config.toml
n_layer = 9
d_model = 128
n_head = 2
n_kv_head = 2
head_dim = 64
d_mlp = 512
vocab_size = 32768
activation = "gelu"
norm = "layernorm"
norm_place = "pre"
norm_eps = 1e-05
positions = "rope"
rope_base = 10000.0
rope_fraction = 0.75
qk_norm = false
attn_scale = 0.125
bias = "all"
tie_embeddings = true
parallel_block = true
init = "normal"
init_std_qkv = 0.0517
init_std_o = 0.0642
init_std_up = 0.074
init_std_down = 0.074
optimizer = "soap_variant"
lr = 0.0065
weight_decay = 0.0
lr_head = 0.00553
grad_clip = 1.0
warmup_steps = 200
schedule = "wsd"
decay_fraction = 1.0
decay_shape = "sqrt"
final_lr_fraction = 0.0
batch_tokens = 32768
seq_len = 256
doc_mask = false
train_tokens = 116500000
steps = 3556
dataset = "wikipedia_en"
Each number is 500 + 50 x the weight over its row's rms, rounded and kept within 0 to 999. Layers, rows and columns count from 0. Numbers have three digits each. The size before them is the row's rms in percent of the matrix's.

# layer 3 attention query, 128x128, rms 0.0517, rows 22-127, columns 0-63
153:479425488470449468501490455507478462539540505561458448382512549538402467541517428499534481459536500545534524590482450450516407442589573529554581471531403521392472544461459530504510484491404399
154:501526530503466505549497485486503619374567521537547438564508590545503515426489512548501527432528506436478497488435433509499470537563506576541483447512481470496484461432510486475506500435514498
065:490506476511531494506553506500518552397531492543528492549452583406419585497599551436491581459515460494508465547487503584453413533500471505492419477477569583466537412509569452601525466440479491
064:494399522456574471524444517584476456555501468499527581507483524495543480504541471465534408482531483539544473503575537493462468523503567532399434443416527427528470484530548569512530528536535429
046:540459523588497507533547551492458485623520521527499487391557378579572450436539442570456536460451541569507472482515494482515488519581510488426598503488506433521491525509450439480444549553521509
051:502475516525473477478492518421510518536505498531541508459521434540512456453491519612600534512536467483486559486496525456564447518475505462516468424547570519544474562394457524389419459562507498
068:514476595535448462547496522510514505576411580490466498426514427585498352502485480519445546446452517560491454462466456455483576528517503532505581538454520411512514541607513435438579552546553516
081:512539620495430502519486531401603523416554522536431452474572469525502518537444459513473536474398498522445422470458353485437463488531589535520599562591579538463518528567469436455505513510519561
069:492527487432442506422495509432478529396507515496448491502487561501392441510487517575534524577510589505506534487518429475418507549521610540553443447617560504492498547420497516462470502512541465
059:548529476467555519505539567472435470497559541510426498527520531535481627519498455504569435590526534458524435650507539484447491482528538525505492522545499624455530504574532523611500497479535491
077:510472487464511497508574365565518543473424542461513560573430469468506559447557596524437496489560463456583539544579543523535533425493515587497509453462402473511544403543580575496473453507500555
086:461539528503524575511426495464479474475482451474520389486517507496500413515511467514483497564560470576417529415437447510446485590513469526602506503608539439593442465385441552432531539417454471
096:502521509504557497509510517472549476564541420526578509531458555483626545496426517444498500546474435403454536487432569524582407486483469463439493428417424550519489463522531544540448502537431512
102:543504514585479525517524453501585458578508533460538501504574502443460414483464507450502409395438536552541458480546494511496489488506504503442563601517500476498511505513441513544533522556438489
128:512467542492484455468546454528428466457606492474490432608458584530474529408516532485629444567521503447493474498524525490577471430549450504465445401638508532526539450492520435582494597495583494
134:501515453622456528450468619432467517441415478497506478469513527529499464496550595443445497486515508630548552501484532548459470475604453508447623551521421615571533506403557518508561478497501526
125:465497488480506489485450488478477545489579590529618612510520540550585571487530568454570552544526529468460511450455543492444442490424533512654513467543454510547458424464462539477448488534545486
146:544585506438532548533480536506534550445463458452563469526508447471442532560529491491512503478590494427487492550644445473551484449499487456439580502434469509435442498467551469418544506616457471
153:361524447366519572472494605478540488517496551489442522549501543519498471511507463506523450511547522369500488440445532514459521557510587499585537500503475464556458462433464485484618549471526483
146:496512532447518533585393465554554440489381517523527491453452451555502510549564522442459469479555441408458438487554407543480445463546503476462568561449514534536528514446445561449494516637472528
119:609495494477484419382549460491531457462498564604527544520494542541537448442506520582546587533527488438454451524497509541468475539555489388533566507475516471515515495509524515591494543442538549
144:490520477566464557469489564463475485472536489481388483433531434534445437394493459537524425496530439684496480473553504558510436462463427560487480544625505437540448544472456542491558473538432576
154:510529452509455467526571435514536372405508566435532481461592489601584513486542520509525515523493485398548460529597448589521508470514482555621442524472440411459497481495456436545531527552459534
160:445497482520447588478483484505510428519448415559523465543421559580548428553521559550488609514558489557467516470586475533491493474560485436415459544493484485496628434485578595478555558553484541
154:552557376553518533533592520516436471467451525422496510488460570460529484547477565516572464472528477424530511487520533590466522557475479533494455511442420413591488536467498529510514427539490400
150:486405533507451442512615457487468532507497475541564520585536560500524550485471500472496413434466558487448515506442452531438455524550439531478477375488481509392541344435469595519534500569520559
162:459536492443535498505497560524493452578531535508596530568580467433482436536549518487550438406481509420514540606565474413512478572500497511469522506520497518461510461545432444495527526576441554
162:463511493524504459463568507550475455484430479559595445504554414522522409546518420628523487496540591449499457516519605403530508592577532460484450451495554663457497547513452414454446491461443454
154:495422464562522465528584437474622521538469481550511438503559480475515533502461485529539398490360443456501517385496538520543534430464600549558514439534547528527546415562509506585491562507473497
132:517470566566428509552470438482483471651454511558470444480500493514560602520438475417440501535476421572494522504506486482576378449522475406476487571414494434466489444545483545555498521469552601
154:569438415561540497582556559483429465455439544387467560565433482424530486566446434499469449401451585540529505496520491415460525502506482505471476511462550436473489533404494583494453506474502529
139:558483457549561564445561487453410419570518473511522541455481494553542592546468520518579553503493517520461571411555475494473471532515518442510553457405496386518495401503448537574492542477506477
159:564464520451442518488459452552494523526508566450403455474445425480401606472478473508378447589552419538453473499524519507524562510470501507390501522459589501464514534493409524506517522480597575
148:594514427500573526495528488523446486442537542478578477592546492464569438527461547578605472571612444443466427500515533481494437546520483496507527550494454534563552494480535553514462422519396455
150:412497535511535594418541444574414535536547481506591518463461474482523445525542580531492451567487555362442437497528502489511471404531537486633458424540498446490542443580554486517572473485434431
157:411580449425532446469535443513503499406445509555428606487535512476481443446471482484538552545505494476454460545520465474418496607455505573511505584400480436564424544518493483512455431455508494
150:322492540518515474398549590469546428506505493489513498549539529501448478459514513416522515478485464476539534497509503496531516574572495463439607528510412603434523458529483371505509533530411521
143:523570473436459530482575463500438520592633454469487519543480590431529552452438531462578512575527498531457558463428492464554476552539496432482433498551538525390451524534497432542413481391502498
127:575451436500507405534455451417448546505472502532522493455589533547564534489516553567560554513476586509530514576494407525538520596567490533568558458560527543439436511427543469426468514424425403
144:535474475538485447539537513530559479402496626573553464482428460479565508457506442456445577528480496541475464588490482582413527429579534503423455432505502547502490514499444513491377453513474495
152:609459411437514526598482494406542497490614491512458536540505458431474521501427545530525490474479433404551481527425570520483459559480587435470482575523493602575554556516499602459492571530557468
162:494504586517451384453540491454500523453546414569499520559555479563504448542511431499570487480559603547482526378520542509465507525507493560545433553504498520404478502475483483481456469528431585
078:530492437403508384503523453467501599508485593460486518566532485477588526485511549605534599488364444546463533531487496499494407435511533456528543459526447490505485505476407506464498497497424469
069:552523449449530427483434466530492536481443602554474570511499456513550522451484611549460504479430461532470524525522515504435425492520512543494476556478471555489453487474485469533505540437423434
061:472460542535482450427533502475559553489551503423518508524418499488459506549530408536510501492538529532548405504451441402581588530506604413478474485527541438513530604480495474351618519584561482
064:540521412456586528494446487496503512527430511540448567509573456516562560530431491603466488463475613500484552511502481451452490477473501542452489511472423512441424409521520454582498539497427481
071:523535500587530563504541579460532458591573521406478514491491477495530499562421458519511456486536571528470439561455454466500621537569466507646575376524491469526539439603580472395553505536597512
060:509522460485498489407500475533427467492409499545476486470441523450462536459563528533433677551510480522549531462502519503547407410407545570354462445549427540463442444467523470494464436494387549
075:485461533543499586493497488581495471504603402478468459477472502469467498517612437498589479549492503550491431576478351513513660536499595493506505504484549439416464497462597519557565584441564444
065:472494485547566438468511542490509455574431432471533454506519528484493443526544501544404522482550523568530388446529550544508391532500557500473546533520508446537445530437503591446471522562541611
059:474543536485486494462456500469486536431599450527509501514434455463528522494509502485488445431492525480432442511593439520536613522526501505520527487458570478467511569482454541441477557596540537
073:448490513428442450506367538467467497465478452549511490515477497530427547452483594459442507466487609472522562516538457539521360561441477485468491483551512521523513471407578449527494491388483511
066:475427593513512514571536526601431606543543548538444529482474474493468498546536479566478474414404570519425445521525443506428514591488499482456547452448520400478474657516487524520542509565613527
068:491472453495442540582439532485415466503444508518402575416494500407506474538531566454519494487497637507546563536533549511564560479498458561518502470483471598460517433617541482516487537576569526
077:553513507507533414517551598443511468503477529555477485461526434455514447497431521497411473528472488446541568560604495408454433480474457531465550490477425426464570496536381509517406473514482555
058:520509501458548552459503433425522591522508510448553536438570417506498546485331480537547473522526469501553500485503524493466476531407436590527604555462490459509436489589506469473432465547557383
067:524626425491537501517475461471464515487419547461588621510531463501548484559474527473472453497497497517482525483528489484475421515617513436372491526405530499515492482505472519597471509425470459
065:562521553447486517530522437560497416454494449565453589568508534499513566388460443542398476439469558403472449475491510507560420477455417515434460502426445555517486586583495444553514536495471526
069:505506505480550514443526489435490516513532458442476527586516493494520536540421532407405500487497484502616431419478464487474523536471506479561559530460493460437458581585457470506407486536518407
060:557523445442532442585448569530552556541483478555522458483568517475569528499512537446565493546488434501467506588487455480490445467476441560485531431493510417519380434551618575572548512450487478
067:516522484458506505494546462503500528507400432499408492518540500514527482581455478516486558476541499518467509459477371432474431492404549488543490453458359459428515402471512503458500481469577491
064:627499475400582489484535436481508493510482437493550533454474533391549524498514514450492499470542494419555534492392547555518479455537502486442492522416549555438520421541513416534516502522392570
070:502518403512517538486496437495495433442551449527593480550433555401494430461475453500491512473502496597432494448496508522540481602498566515575588502488451551510564481472547409524501459443549498
065:476499572516547442461531606513495491438534492448546477498498516486454564523549532453505535483453517531546471455430397507532561487535512564589533523532486507438409455523522569551473493465510523
070:489524533429559508556487526508459492515554502502542479491503515516485556517512510506583496577483472434424502605645552560454546451543486382498449576514497553533568546489498511553537500518476416
067:507526508435514526482539342440539532561515463571474448565465609498523548570516492485604527493536495531506575425474473455563462453544515487509472493546605517627428515456444485442540443441417547
061:479460459526531553466504590521461488563547434467447494514586509513476417441462528475475524451518564404537472462450504452592516476527504389497602500542516405569530487490494422468407516559560491
055:561464525568495450509537482473459500553558557443472496557483562549584445440454531464507446442493475554415474537466491484554468486529544553571519480549601540439462484468531455424555499555464476
047:476533477504463521566427525473519420542427475524470431438507509452471369553472540451440580620583550458542524421527453505549530546543502365508515457582422430523522498501554456548445451569619552
053:560473454497569564590424484547429436501443439406452473483476521445419462446528482378507499552560485414498592485477512446543592507508585471500464561499506544521538466411498526494485488456533490
080:482570417555574515557378486498491412506393455494441543473631526457505534482513516523525489472406579416551584446499574509414486528516430517448480530474426519549515460597548460522416398453620535
052:431452504562547572511533477510472482531497550424486526425577419489482519525490537480512534582549510508539459451611525522601483575383563483474580499608494461470511501381437588450534554567479413
067:485549541489505478517463500570506487552467469437519533472534504457475525462525476604479540501482472507521540420522529401522549564440489498549546374439391523415553497589469517450508478488563500
070:446452501451581577526547503488481468458418533509474511455546484480457658397575516531535456589443565395566534536556553535520482543527476522498444565406522564414513523575481553584505448481507485
074:453519535445457509517540603431566470486406503503498417410483423527459520486476546600474508528602490448578560503445469517507350564515466526486539429493497520448534564497461465554494475433556503
072:524518603477401576547507510503517517522522493459479495547451569529449485525544450478451520491490462596428546508463386542567532597445544493534468489567481484463436521397444535443579491519542541
069:417511524573500443488612461493406524459463532361560526489567426551507517517476520506508492466598450498448396525537511602525469480437517455513606515412466491478495574524530543525526527456602495
065:453537505477500565529520537543550480538467519475565512405470480504506481512520583415540471463476582487514516468533511574471539505476493510470504508504435519467536445579601557482515523396553504
066:430542524503506498577582492475533544522471526538450598554534534480547582432544531514437500540466525444414527474594577473473442449488518557537451527530403453453542509499510476548452528483489465
070:481518522526460505430446512535471538467522587419504413525525486456527468521576590472555461427439497545573512613520457481512594483513568494531489562461491453405580450489618553455529458371468457
063:477543531368538394429530456512518495452404538421498511437454488495557579489415453526506424538526455424492519520596472495333502506463558532482549485468458590468517501535482475491455435422449480
070:528476382537569565475524493535434382531475542496484460518595496522538568480506495418586543430486482531633417565443534498443539437502453463454514553490558501455503545486516568554461573522465408
055:432510552514507455493481367448530470489442442570508523565364491458436566459527487467622579530437475458450479529577450563521497549597444497409506457464388509523522491468444466612515497443517578
067:554467469436524418472447479530478498570431612551452492457495498544519611550581621583382568573495495604445503521432467515535487550512562461553427571477477501538482414587500486558507521493461492
059:522491551536498494481461475499538457529497466583455467473564542518523554501506416431515523391496662565566589470465525467499478416505565576509456574575501490556495488467503507503423490500514512
061:512435431503478490452529363523521507409488462449484485545498538422515522524515491440583376474537504498483637557516519549546527441508599559473584467495525551486508502624539462495549479506529412
060:461570374465513454546489529477527515477471552474462481537475575413537513504566476473485555459552531491509547558463497550565573533485564622566486530438515558470534508546489545422618579507439541
066:442442453453439518506547552500493494401531577463548520551502523508553559417481481484497486389370473548505521507482440520508469503460477483620507572503586555468532506444412423557505512548495528
067:475475575524511501580555447509510568470560504522520428466488473537529424571536436465443558507536450460599539559528488489567611558498479409534610572493448537423484493534510456429560455468473496
064:530391462456572531450568444499530590449568519492543532483387471497388424462556525449548454468536533458494466430482533447538564437568574523517459486589579521567478507443458478530466539583519518
062:448616533538445490500554529466513531579449465523508509425475430452502549553533463521457458540548490462409513520468464548601518590440552402596519447471442467537536462478522549493521484442388465
062:493460518506455510448555476473504459536564434540573475490364594506436436471493456511514531499506498576493448504499461434413496487428513559463508510512525505515531469499403546592540399451494427
068:459501457591544520463601430464435490476444500481467461483557522540600530510533445497476462482467510463472535468519565480603596526512516532556409531572482556561458540567488515429532543476577580
072:526491596438467425429541440460505502529431444537580507473470457449474501465490433544500471455515519485433493460551480502529474587388551536439480462507559453520548496407508449387428461507591528
063:544386533567620425472513541452511464500503477538501473427481527589511512540482452510461485489455468455485501531441517574517470540611522512430453565417562447603529517515491456495382519570463453
066:508618574436464476447513479598530533533560459466490510517530510420491514456506482502508487472443498564486582454557421553527562429566522459514348507506595509561512535497512504465551520452519492
064:599426484479423479468489504504374464460573474564455576473490469564485555402506489314507491509539577464464468520450530504489464460610541531493534448446540544479520560515420539548554527661485534
072:500489423488456457495573449455425536449566554521514515550482446549527483522516516453475552496485595530426521443606464561405559504389509521639517518446526496494479445515518450431500569537569446
064:504524475607454519531480428484379527560527543516427485561543554504475503518505435496570518453404475458476443541550556532476566570518381517491496466573465489491516500507599580440534463499521496
059:417543542519485554501533414505355446436447529409587511525550478433449605430544522457517434491504548476559482459498545620480530468449455454476563523424475493506598493416427565509548467508495527
073:526564580407505504597486579565488490478552545562395569393462502473438475538463485502533446499534548444482500535445533526555496481538353518507485480449495473489522479484502583525562518438599405
067:534441529535448558548525424504425526539521525575496554488504412501366567484434502490572451443561451560459421541429573457459470473435534499475512562513516492491547507508510451434483535441500454
065:493507522533517508450447532459467502505522509492497583512473524548450548614488473536468467502598628466509516445525479492421608514454497486456455485481479465438540547515491483555538517528546545
062:503472557586471516500538521485490515495587558462513554568565551476537459475474483532548512479485471563525486618545500564360504500575521481438484540523511585406537516486367606406541437566545480
065:557564506450493521494512426489490489515569470501502528537509549579590546447495540548480472480495469558475487517521475462613569478521488507415430491494475455513430404558510442469477479501444499
064:565529491444443405478671521453515527581484510476533492495479431526500551489503504535480526532400492558560525519468534493522516387500555467574467557568476476553467579440509550519601564473485489